{
  "n_layer": 13,
  "d_model": 192,
  "n_head": 6,
  "n_kv_head": 3,
  "head_dim": 32,
  "d_mlp": 512,
  "vocab_size": 4096,
  "activation": "swiglu",
  "norm": "rmsnorm",
  "norm_place": "pre",
  "norm_eps": 1e-06,
  "positions": "rope",
  "rope_base": 12200.0,
  "rope_fraction": 0.25,
  "qk_norm": true,
  "attn_scale": 0.374,
  "bias": "none",
  "tie_embeddings": true,
  "parallel_block": false,
  "init": "uniform",
  "init_std_qkv": 0.0567,
  "init_std_o": 0.0567,
  "init_std_up": 0.0567,
  "init_std_down": 0.0,
  "optimizer": "muon_variant",
  "lr": 0.00295,
  "lr_mult_o": 1.5,
  "lr_mult_down": 0.7,
  "beta1": 0.9,
  "lr_head": 0.00626,
  "warmup_steps": 0,
  "schedule": "wsd",
  "decay_fraction": 0.597,
  "decay_shape": "linear",
  "final_lr_fraction": 0.1,
  "batch_tokens": 32768,
  "seq_len": 512,
  "doc_mask": true,
  "z_loss": 1e-05,
  "train_tokens": 136200000,
  "steps": 4157,
  "dataset": "wikipedia_en"
}
Each number is 128 + 32 x the weight over the matrix's rms, rounded and kept within 0 to 255. Layers, rows and columns count from 0.

# layer 3 attention value, 96x192, rms 0.0614, rows 89-95, columns 96-191
[[142 161 107  47  34  81 168 119 132 190 129  94 187 167 140 101  90 160 145  73 214 193 134 137 140 150 128  83  98 194 189 123 189 184 129 170  66 114 130 120 156  41 119  70 208 174  85  92  88 110 101  87 104 129  83 172 184 151 160  71 137  76  78 151 201 165 157 117 149  91  80 127 175 182 140 144 135 146 105  56 146 152 108 195 173 128 180 172 102  82  66 214 199 102  41 180]
 [ 75 153 137 165 147  90 108 135  81 132 115 121 110 152  80 109 138 129 149  89  62 174 126 131 218 204  38 100 137  90  23 167  88  78 212 114 141  71 125 145 131 149 185 129 181  48 125 110 146 139 129 132 146 186 144 170 167 111 136 119 112 140 209  67 189 129  80  94 151 136 175  48 141 149 129  80 141  48  88 197 147 148  63 130 123 121 185 175 170  59  54 170 132 100  81  58]
 [107 111  88 129 165  98 150 131 167 102 133  29  77  61 141 130  68 175 108 147 168 118 202 139  76 231 102 106 216 106 126  28 141  93 137 171  61  67  99 134 216 106  87  41 226  49 147 128  39 134 184 172 116  72  94 144 173 127 105 118  60 104 100 180 112  80 119 125  95 123 151 165 115 188 139 112 124 180  91 100 121 145 153 103  84 209 118 155  48 133 163 124 150 130 155 132]
 [170  26  90  47 148 118 167 147 149  96  66  80 109 132  85  64 123 142  74 191 104  76 170 158 141 110   0 144  93  49  34 255 148 192 143  70 120 118 190 130 192 122 121  74  87 167 129 181 146 124 177 108 123 111 138 172  66  66 135 116 105 134 148  99 115 117  98 114 116 159 125 116 152 128 173 101 149 156 168 184 113  92 186 160 117 132 158 211 161  90  97  88 132 184 152 121]
 [ 95  48 116 136  84 159 160  90  62 154  70 135 114 148 114  38 107 137 152 117 144 147  30 185  94  26 133  88 108 151 136 108  83  95  98  72 107  97  65 138 137 143 147 125 108 156  94  91 187 177 111 111 139  81 110 135 172 154 134 119 145 143 184 141 186 124 122 162 106 190 121  78 125  34 162 141  96 173 106 166 129 154  39 108  62 113 190  89 108 143 133 150 165 105 117 175]
 [139 139 154 147  50 162 108 139 167 132 142 127 138 205 122 150  97 112 120 127  72  49  74 121 145 104  79 124 126 131 186 152 145 111  97 125  79  40 108 101 191  79  83  45  81 215  87  95 159  71  89 151 157 102 152 110 126 106 157 128  95 193  99 123 112 137  68 143 165 134  93 163 198 150 100 122 175  58 179  82 110 148  91  57 141 130  70 108 123 140 141 162  81  48 151  91]
 [ 95 172 105 165 102 141 113  75  87  88 194 114 120 170  78 160 110 116  83  76 122  41 162  81 166 125 139 126 157 126 144  92 101  99 115 162 167  94 157 115 145 172  97 101 164  48 155 155  81  83  50 245 114  40 161 110 158 172 194 113 101 117 131 110  79 168 139  66 106  54  47 129 112 118 100 131 159 112 120 109 119 144 154  85 117 141 181 198 123 131 105  99 194 151  60  61]]
# layer 3 attention output (transposed), 192x192, rms 0.0858, rows 153-159,185-191, columns 96-191
[[182 183 193 160 158 115 167 163 101  38 201  82 145  76  98 103  53 142  75 106  78 187 182 186 151 183 108 180 163 111 116 121  77 144  48 145  72 132 100 140 119 205 114 172 186 183 134 147  90 203 161  73  85 113 127 111 213 119  88 178  83 243 128 156  84  91 109  90 206 203 155 143  65 105 113  98 132  58 138 117 204 168 173  50 185 111  81 142 118 106 127 108 123 150 160 104]
 [157  72 152 110  85 178 180 111 149 124  35 110 110  69 107 161 194 138  45 181 145 108 135 109 151  43  95 116 123 110 130 159 107 150 129 147  43 203 221  79 112 166  63 118 104 116 154 112 229  66 181 174  58 100  91 102 127 152 114 211 123 123 124  94  44 118  89 173 105  53 102  94 218 145 140  78  72 140 101 111 115 121  69  90  85 188 123 117  93  96 120 149 128 114  71 224]
 [110 135 163 181  48 169 101  79 137 103  87 144 249 164 173  36  93 145 128 142 194 163  95 103  98 141 102 157 177 101 186  99  90  36  10 104 183 154 152 153 122 142 131 192  97  79 131 152  86  70  97  89 125 174 163 120  99 161 118  51 226 186  92 134  97 151  95 129 128 103  65 168 110  42 141 152  90 106 168 178  94 243 139 141  81  87 138  93 179 143 150 125 117  77 160 170]
 [207 102 132 130 184 170  70 170  85 109 129 124 117 134 134 132  96  85  88  45 160 182 136 149 150 147  91 133 103 176 218 127 114 102 170 112 225 166 160  83 225 101 192 113 115 110  50 165 160 161  79 100 199 156  78 134  60  67 100 145 154 156 172 171 107 199 146 135 136 116  86 152 137  73 137 128 118 183 111  75 204  90  91 123  96 180 129 109 146 123 175  92  95 119 129 185]
 [ 85 151  76 123 149  97  52 127 196  94 207 195 119 108 104 149  93 122 139 108  95 106 118 178 172  95 149  87 164 106 135 151 215 113 193 138 128 148 171  87  55  85  87 127  54 168 150 125 154 151 169 154  63 143 196 202 102  90 197 117  74 132 146 139 172  24 113  77  46 133 136  78 160  88 240 135 117 182  87  77  42  68 149 174 199 149 133  97  95 134 169 142 109 136 151 143]
 [104  75 166 138 164 153  64  68 101 127 152 125 142  83  98  73 180 126 142 194 174  95  47  93 117 156  89 153  98  93 193 130 107  73  48 118 162 165 113  90 122 164 173 128 193  97 165 157  77 188 132  38 182 158 124 111 123 112  98 185 105  75 130 184 114  92 150 127  73 104 157  69  67 147 170 113 206 122 146 142 143 144 159 163 174 133 168 186  98  73 196 106 144 121 122 124]
 [ 93 201 145 108 141 177 106 242  99  56 183 172 184 109 133  39 124 128  74  73 121 125  81 159 187  57 196 135 152 158 148  97 138 173 149 153 149 134 108  60 133  90  70 147  90 121 191 135  86 143 173 145  80 170  90 172  97 135 118 216  44 100 164  98 147 152 147 120 153 160  63 184 125  82 117 120 122 131 106  64  80 162 114 176 126  63 142 107 112 172 134  99  92 180 224 202]
 [144 161 148 160 177 131 142 100 124 140  87 137  70 120 132  93  98  93 140 143 101  41  66  36 111 113 172  99  85  95  79 173  56  70  99 107 157 188 108  92 101 172 165 142  66 117 158 157 116 100 164 144 108 156 183 197 121  75 132 160  91 104 178  93 121 100 138 145 153  46  93 146 114 106 173 131 156 126 122 172 112  82 111 163 126  85 167 138 189 136 110 109 119  91 137 110]
 [148 153  86 125 105 146 173 176 134 109 118 188 149 125 188 143  71 155 150 171 107  95 133 133 132 140 139 102 166 133 163 124 121 147 174  84 210 180 102 184 186 143  82 200 119 176 136 143 123 103  64 114 145 132 136 119 126 104 159  83 111 154 130 140 138 115 121 139  55 122  90 159  23  98  78 155  97 114  96 142 114 177 134 161 165 102 109 142  44 119 136  79 135 147 179 150]
 [ 95 138 145 145  92 164 115 119  82 152 164 151 133 113 130 149 112 137 185 125  91 110 147 116 159  92 164  84   0 161 123 168 137 103 178 128 114 147  93  45  95 182 128 144  95 128  79  90 199 183 181 130 155 174 147 209  85 144 131 150 199  85 177 152 195 130 138 152 165 146 130  55 214  82 141 108 139 118 121  94 207 101 126 175 140 173 102 165 174 127 129  92 139 156 126 190]
 [136 134 171 166  96 144 169 154 101 149 155 154 151  69  97 142 125 171 153 125 143 138  74 110 118 107 222 165 165 151 121  50 151 118 169 170 122 133  86 173 131 159 135 117 129 171 126  87 127  32 109 102  92  96 141 114 151 175 165  95 131 109 131 116 135 123 128 161 141 137 124 103  86  83 152  14 144 121 130  66 129 119 136 104  97 159 100 136  80 165  71 141 162 183  92  83]
 [157 110 151 166 117 147 164 106 141  90 166  63 113 127  99 124 166 134 125 126 116 128 173 205  74 201 134 130 170 161  76 124 117  77  78 119 107 137 173 126 213 152 196 132 145 107 124  59 120  73 112 236 178 103 169 134 113 174 164 157 116 142  74  48 170  99  75  89  94  91 103 190  77 157  21  68 169  64 149  67 162 100 161 125 195 152 104  81 188 132  88  97 163 137 107 104]
 [ 92 121  71 191 168  98 153 168 182 145 118 174 125  77 198 121  73 125 100 109 131 220 175 130 125  91  89 141 147 101  63 126 172  94 156 190 128  81  75 160 119 152 113 190  97 125 129 133  77 104 144 162 140 122  97 204  68 149 146 117 220 135 100 130 136 163  81 137  80 109 182  81 146  73  87 119  90 118 104 122 107 142 137 113  71  99 159 129 174 115 143 117 167 166 129 121]
 [ 95  80 122  50 109 113  82 139 146 157  89  91  99  56 197 112 115 147 179 151 157 116 109 125 142 122  67  82 143  96  92 195 174 129 114 149 156  61 188 152 127 148 176 148 145 149   8 127 147 125  87  37 152 152  97  79 137 120  84 122 213  30  94 162 154 151 110 173 164 208 189  93 100 160 101 125  79 120 180 105 123 171 102 145 162 100 107  95 117  68  89 157 117  85 159 136]]
# layer 3 MLP gate, 512x192, rms 0.0735, rows 0-3, columns 96-191
[[149 150 130  96 145 108 125 178 125 133 168 161 134  62 100  71 124 139  81 127 146 122 168 164 171 168  54 118 136 178 143 145 132 138 140 164 147 104 115 189 123 182 127 115 105 157 129 129  95 126 131 133 159 154 109 123 136 144 100 142  95 154 136  94 133 100 141 147 130 182 146 194  94 132  53 123 157 154  79  38  74 122  95 111 116 121 101 116 139  99 119 149 113 171 127 140]
 [ 95 115 166 114 120  73  82 113 107 134 178 129 129 135 136 125 137  82 125  93 139 120  54  97 178 136 120 135  96 144 170 138  78 162 150 146 134 137 115 167 138 120 142 103 177 122 123  99  70 164 151 143 141  85 131 107 150 132 127  73 141 187  69 119 164  77 107 130 147 134 147 143 137 149 189 157  80 103 124 138 145 121 151 205 133  84 123 144 123 132  90 144 126 107 139 128]
 [132 113 146 121 103 115 163 119  69 147 151  90 133 186 144 169 164 108  83 126 139 135 169 113 138 136 118 160  77 172 136 131 107 120 128 138  89  83 128 159  79 164 113 132 141  98  91 115 121 129 101 102 127 148 132 103 148 133 138 101  96 160 110 186 108 128 103 154 142 134 158 112  99 131  74  86  69 147  65 145 118 164  80 137 105 155 150 194 181 184 184  78 108 148  88  90]
 [170 178 117 148 121 176 170 124  75 133 140 163  61 141 186 140 122 123  87 126 139  95 124 144  91 163 107 140 163 179 131 205 138  84 158 195 146 120 101  92 120  92 182 159 149 105 212  89 133 107 131 123  99 119  91 108  93  63  73 159 165 175 143 100 135 158 119 121 116  84 122 111 176 106 136 140  94 148  86 121  72 162 150 139 116 133 127 104 147 117 104  99 124 152 194 163]]
# layer 3 MLP up, 512x192, rms 0.0717, rows 0-3, columns 96-191
[[145  87 155  89 111 152 171 128 100 130 113 136 156 182 122 101 126 112 163 133 103 100 148 136 129 107  77 111  70 104 100 134 174 134 105  62 119  87 147 117  95 148 145 137 120 164  75  96 186 131 107 106 112 132 152 154 169 159 164 124 120 118 131 194 104  83 138 100 187 154 107 136 124 133  98  91 128 127  80 175 153 134 148 188 152 152 105 175 147 211 128 127 124 139  94 112]
 [180 116 172 122 127 116  81  83  76 151  88 122 110 117 112 162 131 194 114 118 140 102 113 123 151 152 131 107 122 105 175 100 143 138 153 126 164 145 110  50 111 115 170 100 105 138 185 179 180  71 146 116 113 192 126 148 164  79 146 175 153 139 100 110 156 117 146 109 154  78 143 153 108 142 169 146 161  68  92 102 180 102  62 176 117 108 180 106 110 140 145 158 107 125 139 113]
 [ 67 137 114  61 104 187 165 165 137 115 129 121 106  99 101 128 196 111 154 102 120  63 118 121 136 137 102  93 145 119  87  81 153 120 134 111 161 199  90 105  91 140 129 169  58 195 150 122 134 120 144 147 145 148 121 147 117 117 114 135 120 125 152  82 137 108 152 103  87 109 105 125 101 100 157 191 196 114 123 169 134 109 138  95 146 138  30 138 117 130 113 100 109 115 191 128]
 [127 176 130  66 168 212 167 118 136 172 164 114 175 157 134  46 102  87 138  99 145 134  77 124  93 150 109 155  75 102 118 149 133 146 115 120  92 144 138  97  85 170 162 195 181 162 157 167 134 137 178 129 100 139 176 108 100 140 113  51 104 157 145 126 130 150  73 187 111  85 182 133 149 125 168 163  86 156 115 118 128 146 149 131 145  91 174 133 193 200 143  85 128 104 190 139]]
# layer 3 MLP down (transposed), 512x192, rms 0.0455, rows 0-3, columns 96-191
[[ 99 153 160 159  77  86 106 111  77 133  92 106 142 151 134 136 135 106 107 155 189 117  97 119  96 146 113 104 152 105 135  74  60 162 131 101 116 143 139 151 145  78 104  69 153 110 139 115  85 217 110  72 130 130 127 110 108 112 176 145  99 138 122 111 144 112 129 134  73 103 201 169  73 113 122 108 136 120 166 103 135  67 184  88 126 166 165 119 113 133 117 157  85 161 169 162]
 [115 164 142 122 156  80 142 134 103  82 132 155 143 192 105  89 173 137 223 162 141  98 103  91 125 127 142 151 105 108 130 130  91  62 165  62 127 120 125 117 118 106 129 139 115 186 164  93 155 138 149 127  90 122 134 129 142 126 143 132 104 105  97  87 148 223 150 172 162 108 118 124 126 113 112 130 125  80 116 104 160 114 113 118  92 168 144 150 142 136 120 134 132 155  92  74]
 [104 149 116  89 115  99 117 176 144 133 113  78 122  96 134 149 140  62 106  96 144  77 121 116  72 114 125 163 199  94  63 130 120 120 144 137  72 116 101  80  43 152 136 181  85  86 160 155  89 111 136 117 161  98 113 115 137 107  92 111  83  91 145  97  89 211 169 112 113 108 118 157 166 146 109 142 108 154 157 104 134 168 157 110  61 122 126 168 145 140 150 139 112 156 115  88]
 [137 189 149 120 122 109 124 102 178  95 179  67 138 180 212 205 126  92 105 133 147 105 169 149 130 160 115 131 142  83 180 139 180 137 170 113 149 234  93  95 213 138 112 163 127  75 144 131  75 117 183 145 127 105 139 150 104 103 129 160 116 144 163 143 107 167 162 112  85 172 127 160 149 109 101  73  92 120 155 161 127 126 122 150 106 147 152 181 197 155  83 153 106  80 126 167]]